config.yaml
n_kv_head: 1
norm_place: "pre"
rope_base: 10000.0
qk_norm: false
attn_scale: 0.125
init_std_up: 0.0309
init_std_down: 0.0
weight_decay: 0.12
final_lr_fraction: 0.0
seq_len: 512
dataset: "wikipedia_en"
Each number is 500 + 50 x the weight over its row's rms, rounded and kept within 0 to 999. Layers, rows and columns count from 0. Numbers have three digits each. The size before them is the row's rms in percent of the matrix's.

# down: layer 5 MLP down (transposed), 640x160, rms 0.15, rows 285-322, columns 0-79
# up: layer 5 MLP up, 640x160, rms 0.149, rows 286-323, columns 0-79
down285 097:489492538512467561508507524568485473539505471520571559495448418503487469541475458536466448532579425594635611510501495491488450565406387500511477413438533514567450504539507537538493545561622535530510472498485543559506516529514542484628439544
up286 100:501509484515538537426571525522437544507584499498478650491481477492539500512455535381566409540459592402536497560486550544436555458533480469444570429558502469450451499363406558472510510446518491506476405557535532508545538558497484586536420525
down286 092:469445542541489432450510552549607533533498477444530461523484436447530417418392484480457561515492442457527456491424492466521457550483466446481573461485461517511545457526518533473603510474496545521591516504433527462498412528446501474445477561
up287 092:487518482446504487464511479510544489461559493485448599460397464543530472394458554521555457450500555512583557547526566480523521494431490443533531615513538536492465383501529470444441470549497634522596559488437503425532519562582450532484436500
down287 104:573527453542470528504538523475497549473414497474447536476439550473583554640535564496466500554549488556538597543568534628560548541426498477556564565600512442422492491443501430490469512485503566573489411465559622510553495506466453481492466467
up288 103:460504581473522495553570580558489513568471591469434459506434478514418439491538506509495513559499523471515538567573546511476507447484507602514490491492490453475487581498539514469466437568540507459590565479483521556478504584434457505474431416
down288 112:481486542497540539466524497502543465451528524512551582553564576449491475535487460463468594514425447553604455503490492502412339492394428517538435465447544481568547476540450489551506558539428507565487583413560465475460464505512482398442429502
up289 096:440506528580462541475466601546473450558513381475483493444502447442440548410504510447438491583379496510483598589518452533474447484456516499529385503540469502473498405396570522502516471502507486415522512518526573478529484592549542529478516521
down289 100:480507596510541545436365492465546459523520525539473507498527575619476438494508451492535566546555510495513535526491496559582514465545410537593485468493402524528406449525419548591470517508494591476464504572427609570465545425495495491499548485
up290 086:592529502522448566398491448492555556440530512581417511573536422508518516525425511448544568533460485573559496505414483469524446486544594550479559542504425549554587571438508541462523433484405500528560450458504490435581547437542543537486462470
down290 092:501557440521511584549504603496495509482549549458514468533462642552501381551508561488497465550456476508493526544463472450510474466567520500529497518516389485493490650439494507577589431499506476513417474510398556455486488559441508609482508446
up291 091:473504523520460456515462475545438469584444445492548549497523468421491527515453515477541401543397474462445480489529476557542467430474545520606599423469416439417534558388458449493613473428456526550553549566530438453488478569484554512449587539
down291 098:522506503487460505532480473411537559502411446584497469454481506552447535541454539609487495421396518509490526505541438516458560550497511465556425552543472426486544492474447513454442435435503464538519462541640512521565468461590527420561499546
up292 106:383590504520536538467556493477543441573484455499575458509592479423601447556555454477644547464463454544542458500506502418499480487534483457544478419410483502584484421481478507496431601502474511559497560507464536478430442587495563486497508503
down292 098:501458472551475551590474483543544544475579513564538558528464474532427498483415507574387445581502413505513429536531492409463487488403458544618555549586479563419520479531541525495484484411504493521505451419511428419526497500487477579604590464
up293 096:510468515477553490469523534469398494589484555434522426512478498535490447412511554568389554485386428386522478480514437525577534550443516527483594402473462422576452497454437518480413472437558425619525515520509513543546526473454515438413468538
down293 092:583504589612548490541524474455597383471454496545500550434506507496490616508442418455487419427508558501468487521529542520466480504522552524531416484484553484549472456484509597549488562476541533487527410474582559566533453599556522602474496507
up294 098:534593525667441515487463631449518467503531545532495424447531592497381401542555479603469551628468471393475474555453473494474548477457557506446484525479434515508533428486479505498502528521438510469600498520555497614444436513524478474517475441
down294 104:467631446456553448557518483559514536601472493561507498474583469519448513481382440431515545498495475551507475465481490484541510442514552512492453490503496506464521621431437498523450481495455488436454520470455460432479401428399464503551588468
up295 107:519508568487488454447451522475567500434446548510558493355432545376464359527451514572504479536513532464512604440509551429524440516417411501541505592432454447409494502540526595380525490464502575547487549449465476500515540527513517481522517436
down295 108:468549489464454539451490542583536530560459493470450450472525482528532575552553457508532434477471437465553514586527570511512521488564526497478514576503471466451499484511560605500488445495498499528385468494531567530598383574498551453569496492
up296 091:556533406514515471539482479524585480424597458516593471403548570514516476482541473508520439584572459481471564491604517502464463500530404461396505454497485479542493455460512484560599472559466529505469543507528426497468552516396409522502566411
down296 093:507381517535472521509477597483499525631512498545423506524596491495527443531451521501497571463520479555453470559462506444469500488530493432593504564502466398475527466539409601493542556446557499470525432499456539488623419433560579484522478539
up297 106:509509559522472455495438462530516530509525510443457460439388566453546530501533417580476567507423529413494493604446464480565486526531573457510498578501491497498441435497490422528471521495517542404555524433553512499513491441456573436514623457
down297 106:581520493534460526499424455593454428543460498515571615446471491484566480596614544495428563430495477582494466640446446531487499485436504469452526458516514483520502491444496539540547476534446494453474432444569595543523449493463529540506593493
up298 098:445580503480483445499415508470386532468498488493478499421431478459515513509445534580559419518455465544464479366525560460462497547542539480457419486425452542607549463508421484526488470462517415524524553479461373497526538514448554488461494512
down298 105:552485468512532562409534508491554478519526491554540412541507456450516487406480506359420420544546581520417482531526499581529504533456535532466503458468493483458597515582502536392585561536517566534479545524478556515538450511465478470527553591
up299 106:560602491460517487457550429557514498477518453605477443528464501503502581514529511395495499502413553507518493486561562451493439593594508528459480446553529485559374534477414490574404543474533513466558530494499633430592376557529549503376450592
down299 103:430415468546438530426493467470564522503522573437450540535529510513499490575541552477462554471526507484493422477521437539531437496571402526552529533468455522554427506571438468519476550497491484583429437499489358611526517506504495557505478523
up300 106:569538504569506461551580487543521515428525435500484579514558529549474506472464490405546506469426487468450392522524401441595488496506541595540536564418519496541562556568512453483486554566506431561557508461499462431484457410527520504412522488
down300 099:517473482535455522510496584440547495512389438489510439467513511404538550463500524481462398429490530597551572573586476578458452506551429531546530519495486479491432565488479517500503443516467422517489517512562502507493570452380498459476551476
up301 096:475534473499559433504467464634557488498547522489567453513534535461512518485510561508463503518526467498433488551469555413538531450456453537539467495393508608608485622478393497472513485488457566476539388447436467494432570572560553460509387600
down301 092:427561519511454492480468518419515544471461560526534442502471440537535417449526479442444528472450491446503477477561472584537498560616486528485520435565526516520578486576541454535383487452567498502458477562407361514559478508554554437563438419
up302 108:481510498504520607512566505459470439432586536530506425476494457434491473489570492517477381510398400456532535478498486491487509434438511441502467469501587549463608532553527463478446535349516485595519473437597484569420564511556526498499429412
down302 112:437514493491529532554598483474470576437512622469560379539460446490501457559522505420496589396479432466397453524556531506531541498519431540467516431596567443490557578460506518584525477524521472516525544563569535474509478474536490405536494439
up303 101:461554559505520519565486552487515418538539520461459537407440433493524446517572397427490537471446441496500529539523512524509493459448511471479504416552457387513550518409497537375487538524602580472502545561492449491428453489527526460516464540
down303 097:443515453498590465521494613508431560567424595480537494589546482583412479469435512471452554520532491499475571535515449606516453634452514530443462507438490559498517572475448453484505575475469486379627531491505439522539517532548526445538533460
up304 096:542432451491499485523577469541475458572523513485500619498384449572589509514475576493486519534509511581552554507438544492528450514431510489515558493490515520481519464460466529487535542527652502475579516459548556441433516517358497462507475397
down304 105:428430428484503485524475448496505395526512471566540481477582483455457449423412511564569455447509463491541468513585472490495433535573545484469494552513461489450510492493469495528522544474447543543465517473515454611502511519441519510463444533
up305 105:438565510507565586474511519515462503524392470466522526411551490506364533459513496473434567532533485457555502512502536458579436490526467537478549486488481485539534559515491528542449462443413542456497571483498501496466402488535439416659457510
down305 097:509575590546459527466530517415521539532461504512487548537473567512470538574407481522533426502449462434498620514418379462501532507435515399411476526552459584477328516523496482582488511473523466500556545528396553528505436442568479492483517470
up306 099:410384358507508378426509481445432465442496567505515464527428557484507433402473455434507587522429441518560428551474536483493475472525455468499510390550447576490486405445511507492414515481497434537483463474502452519550541526555382416462571479
down306 095:570651620495513548604513504536531494547413522517576594517519540551571441552476545460527487488541516493549598545541482490442575500529499460466463532479548577552520573426533449531516410494524472494526509485489519488449546413456496556574508492
up307 093:542588446553474453508531428532470509484452476544470471550497514572514418578557504486476484412459484584572556408494553545508477506415560574424479442452534465474458483468476465473545461487477460478467483570549482487485459594518528500457489546
down307 093:539585414557464443472583497468468514508502457504535440475527447495624477506528471448519468410482590669482550506513451533533441516436395554479496507489527522448528479533482440499496579454430425498467582467486443448530453499488426488531509468
up308 097:499475462481498501488565466532510474547550589459422641508550363447490556539492560541452504523525469554538508405461559470491490465506592511498518488462533601464513576508476464450491507549499423499532474515496543434457462471473508404427507605
down308 098:569498437483514500516415560552522551467418511503523479562594517521431541497458519414423522552499516525522473516434465499482506482548464500494503483461485439491453433529549540499598516472596501477466463442496490571486521555482458602484500355
up309 106:455510463455502518481471484600506513567491502543456501482476503500449509433490493625530617554609522474495484416446358490500443476594486500447487530488416511504426600481431575422580552506530524457523508499510483482504499504507508553544555523
down309 099:492495459432456566521583537524471523510458437497496427512515472578518541406436484432511407545459502529492528511505589517522516468544477599557531434494510507469552485484493531553463337511516454545529478508469434544486430526391556525476442490
up310 094:445472445448478434518495584467539424467476530463505518516483491532511472498472469486468476483458501532530481450466584454471486528418408598493496446503427503469471499457442528490528562466453444487461465537460471527471529504484473459505476443
down310 089:539482537525459460517423479576464487492435549492419432441518475490482582556486538529509605520502497434515577462502503496513462617599473475512402470517479486409582463562354459500428496520433447506484512497523440493463452496567555551426513595
up311 101:455567463438548514573466538520442519498531530510456479432526403496394494447462436552502428401453522517425471527559396504585584453527511496445430439558470462434422470395464481572443472603436550490487519509462468524482552472454549534534550447
down311 101:605491468559490500526468489445480490494576576503502540517536454495503524578428532429453552512541537471592547470497449498457507466552521534522471617509572477555535488501621479536497567591559544593450509510488470486515523569489458577579594504
up312 097:448450509484443513591544500439394462460540548482501478442542480430451476417499499541514503552492544579494485454594509489521461489532583506550597485476433468422450511521419424535490397448573405545495488481563455446529503489480479563481585476
down312 099:495541528388543390509541526402546514469496430540508541530480495505448508570520606522534430497365565487568500603503521519432536551601362507484563464579530537505467496497526415484463445562475480549511485495494558552483428523539509490391433454
up313 098:510494495474536488423578506526591526393600552487494499485563519520490485490382563505452453514422464534386486544500544486503511538578429558504567536456455573486416488549531459433447527516395478571472584584489591382602506466483622410483492484
down313 092:584558545540506467513510464546505476548517609491497502496561440383453529506668461514570505506544529481439550492491498377513538528470575472513516459495542452527469504461490505535567535467529635520523556555458573499470488522516512483492483505
up314 109:458438524483494510508469451534413521509467515455441458427489518492522448453436508567479519444441483484483526588472578488569540497585465490564423443475551533485508479482389436542537416569520472502414513394470518541459500483491521520479446478
down314 115:509432494415489622466492450482477552484491444483453445516591507573467561465471439463509462422439467463505517555456587548475534503386409426457550484455496468437490516506467451407460525562490540388548525486551671563538502580447506560515573544
up315 099:583506479482483476456566500525445452510504498576548476594500552515464495542567506491424490527429502488544437580538377512451519567447533481560438444457471535426470502510423506364411570520539509530472550436538472530483489423428456463471470345
down315 108:493503561472484538519503468588450523444501465581559442449618491455505598561421430488484465517461440478522501503577505467480588424458474492591520452461567471504436492476455623488482548472498429551479528508511510470512488469581519460439446478
up316 095:491412428400562509498481514493496528444495435500356515462460557533481543497432446553422485484468447451446437490453446481586475484476524536457365424486524558570501474407595545441522466480534508507506482552529455577494481461496539434583489471
down316 094:427569520534572538525459527480546575505509499453489515452539503583590474453447476469507534522513496462527529475399525469550409589489490561517532454506450513505464432503507474525533481528485503435582491510526524483511512445628580499487430462
up317 091:492442432575484485531440562586503589440416490504584437576446465524510558545538537483409470509470540594467456490474459521469409439441501572545543616441522479525489490448470496480479552522509466505505507525512523482519570518458561436481560412
down317 097:441636459471396443542544451545474573531510495495533518489480471541540467488564436464575525507553414569414548634486467480393532450533502473520482467531547529560430513484493551553472549506544476498483458507559523474518442491482563436564466516
up318 101:561488395532527549420473521530579442477557517514500530489391495494483497521541410440445575431495500506561493488634459538550595484567455510509506515541479520494518446459540512449475453537565549532582413484480571489436515505510516498518456552
down318 105:488413519467537482539468518455540441567428518451493527524463435479405476578444530530512486534447573448473492520483500461503500536486433617575581449455529410424496428525443577535408549491532473481507572444568480578482476493574447461597471554
up319 100:516533466594466486466554464443451442524453625450490452597410497457482528457447500505531563469459502517593544603509459400505547490439419468514435504528566542611433569528548368463500453483447508363530490480493472564526464472464475460449513476
down319 095:536425458542543467533471529514515491483576471523521475464599499443465535431497534590520474568488428426512474502496486447477506475494527508526565485530515469406585454550401443443520583605494521560429559489394375478493452471485485570567481432
up320 096:568393546489496468530621403528445528420522424471473483540507410522518505496526535452462568626484562490508523402505482478501465510453585448506421506514569572579522454500454461489542482522465476439509535420530493482539410363515468631457463522
down320 090:503560451506411583451455488542488535523559500486499509514455528510502430438513452558557455423476493494585441552468503443483480467461451530541575439430553434508488590570461490473472516517590524486461423596455591532471513493513483392567481511
up321 098:511567465570427389416593469565467475494622481430561514422552508451504473543435530419459452557481475577488539545444582459523383516479529566453441552478520448508545448577490439536523504564446464421492520523555590464451611453406500470497525487
down321 093:516383584505507505490404458497559586443494386506489446595476473513452454460428447409457530376426466476392469443475512502552471490541458482502510511459530448461499474453506540489576565473557516637536518505426493547517380455591427511440572536
up322 099:478432476471532511514468506534475503455523504533587573488501568452475589515582528567461609563595533485488561543566452440509502446468432554491507507450468536574610539471455496568470555457470437467399453508496522474560511514498508488484509502
down322 090:479452508501515449479591420480466468463597464453558489522514498544436492435457478417563545459510513628387533533449605589520483465487513531564516518499533428470453489537519510445476491501492487463514469516483573570457523481593442572496482620
up323 096:416486528536519424521493508386524523484545510456528513626459525581474527571527472570485501554491510428626475451543487446483520456595506417581391505474532562492577502481495541476571510450545439503456513541501474517467453423527515465445460549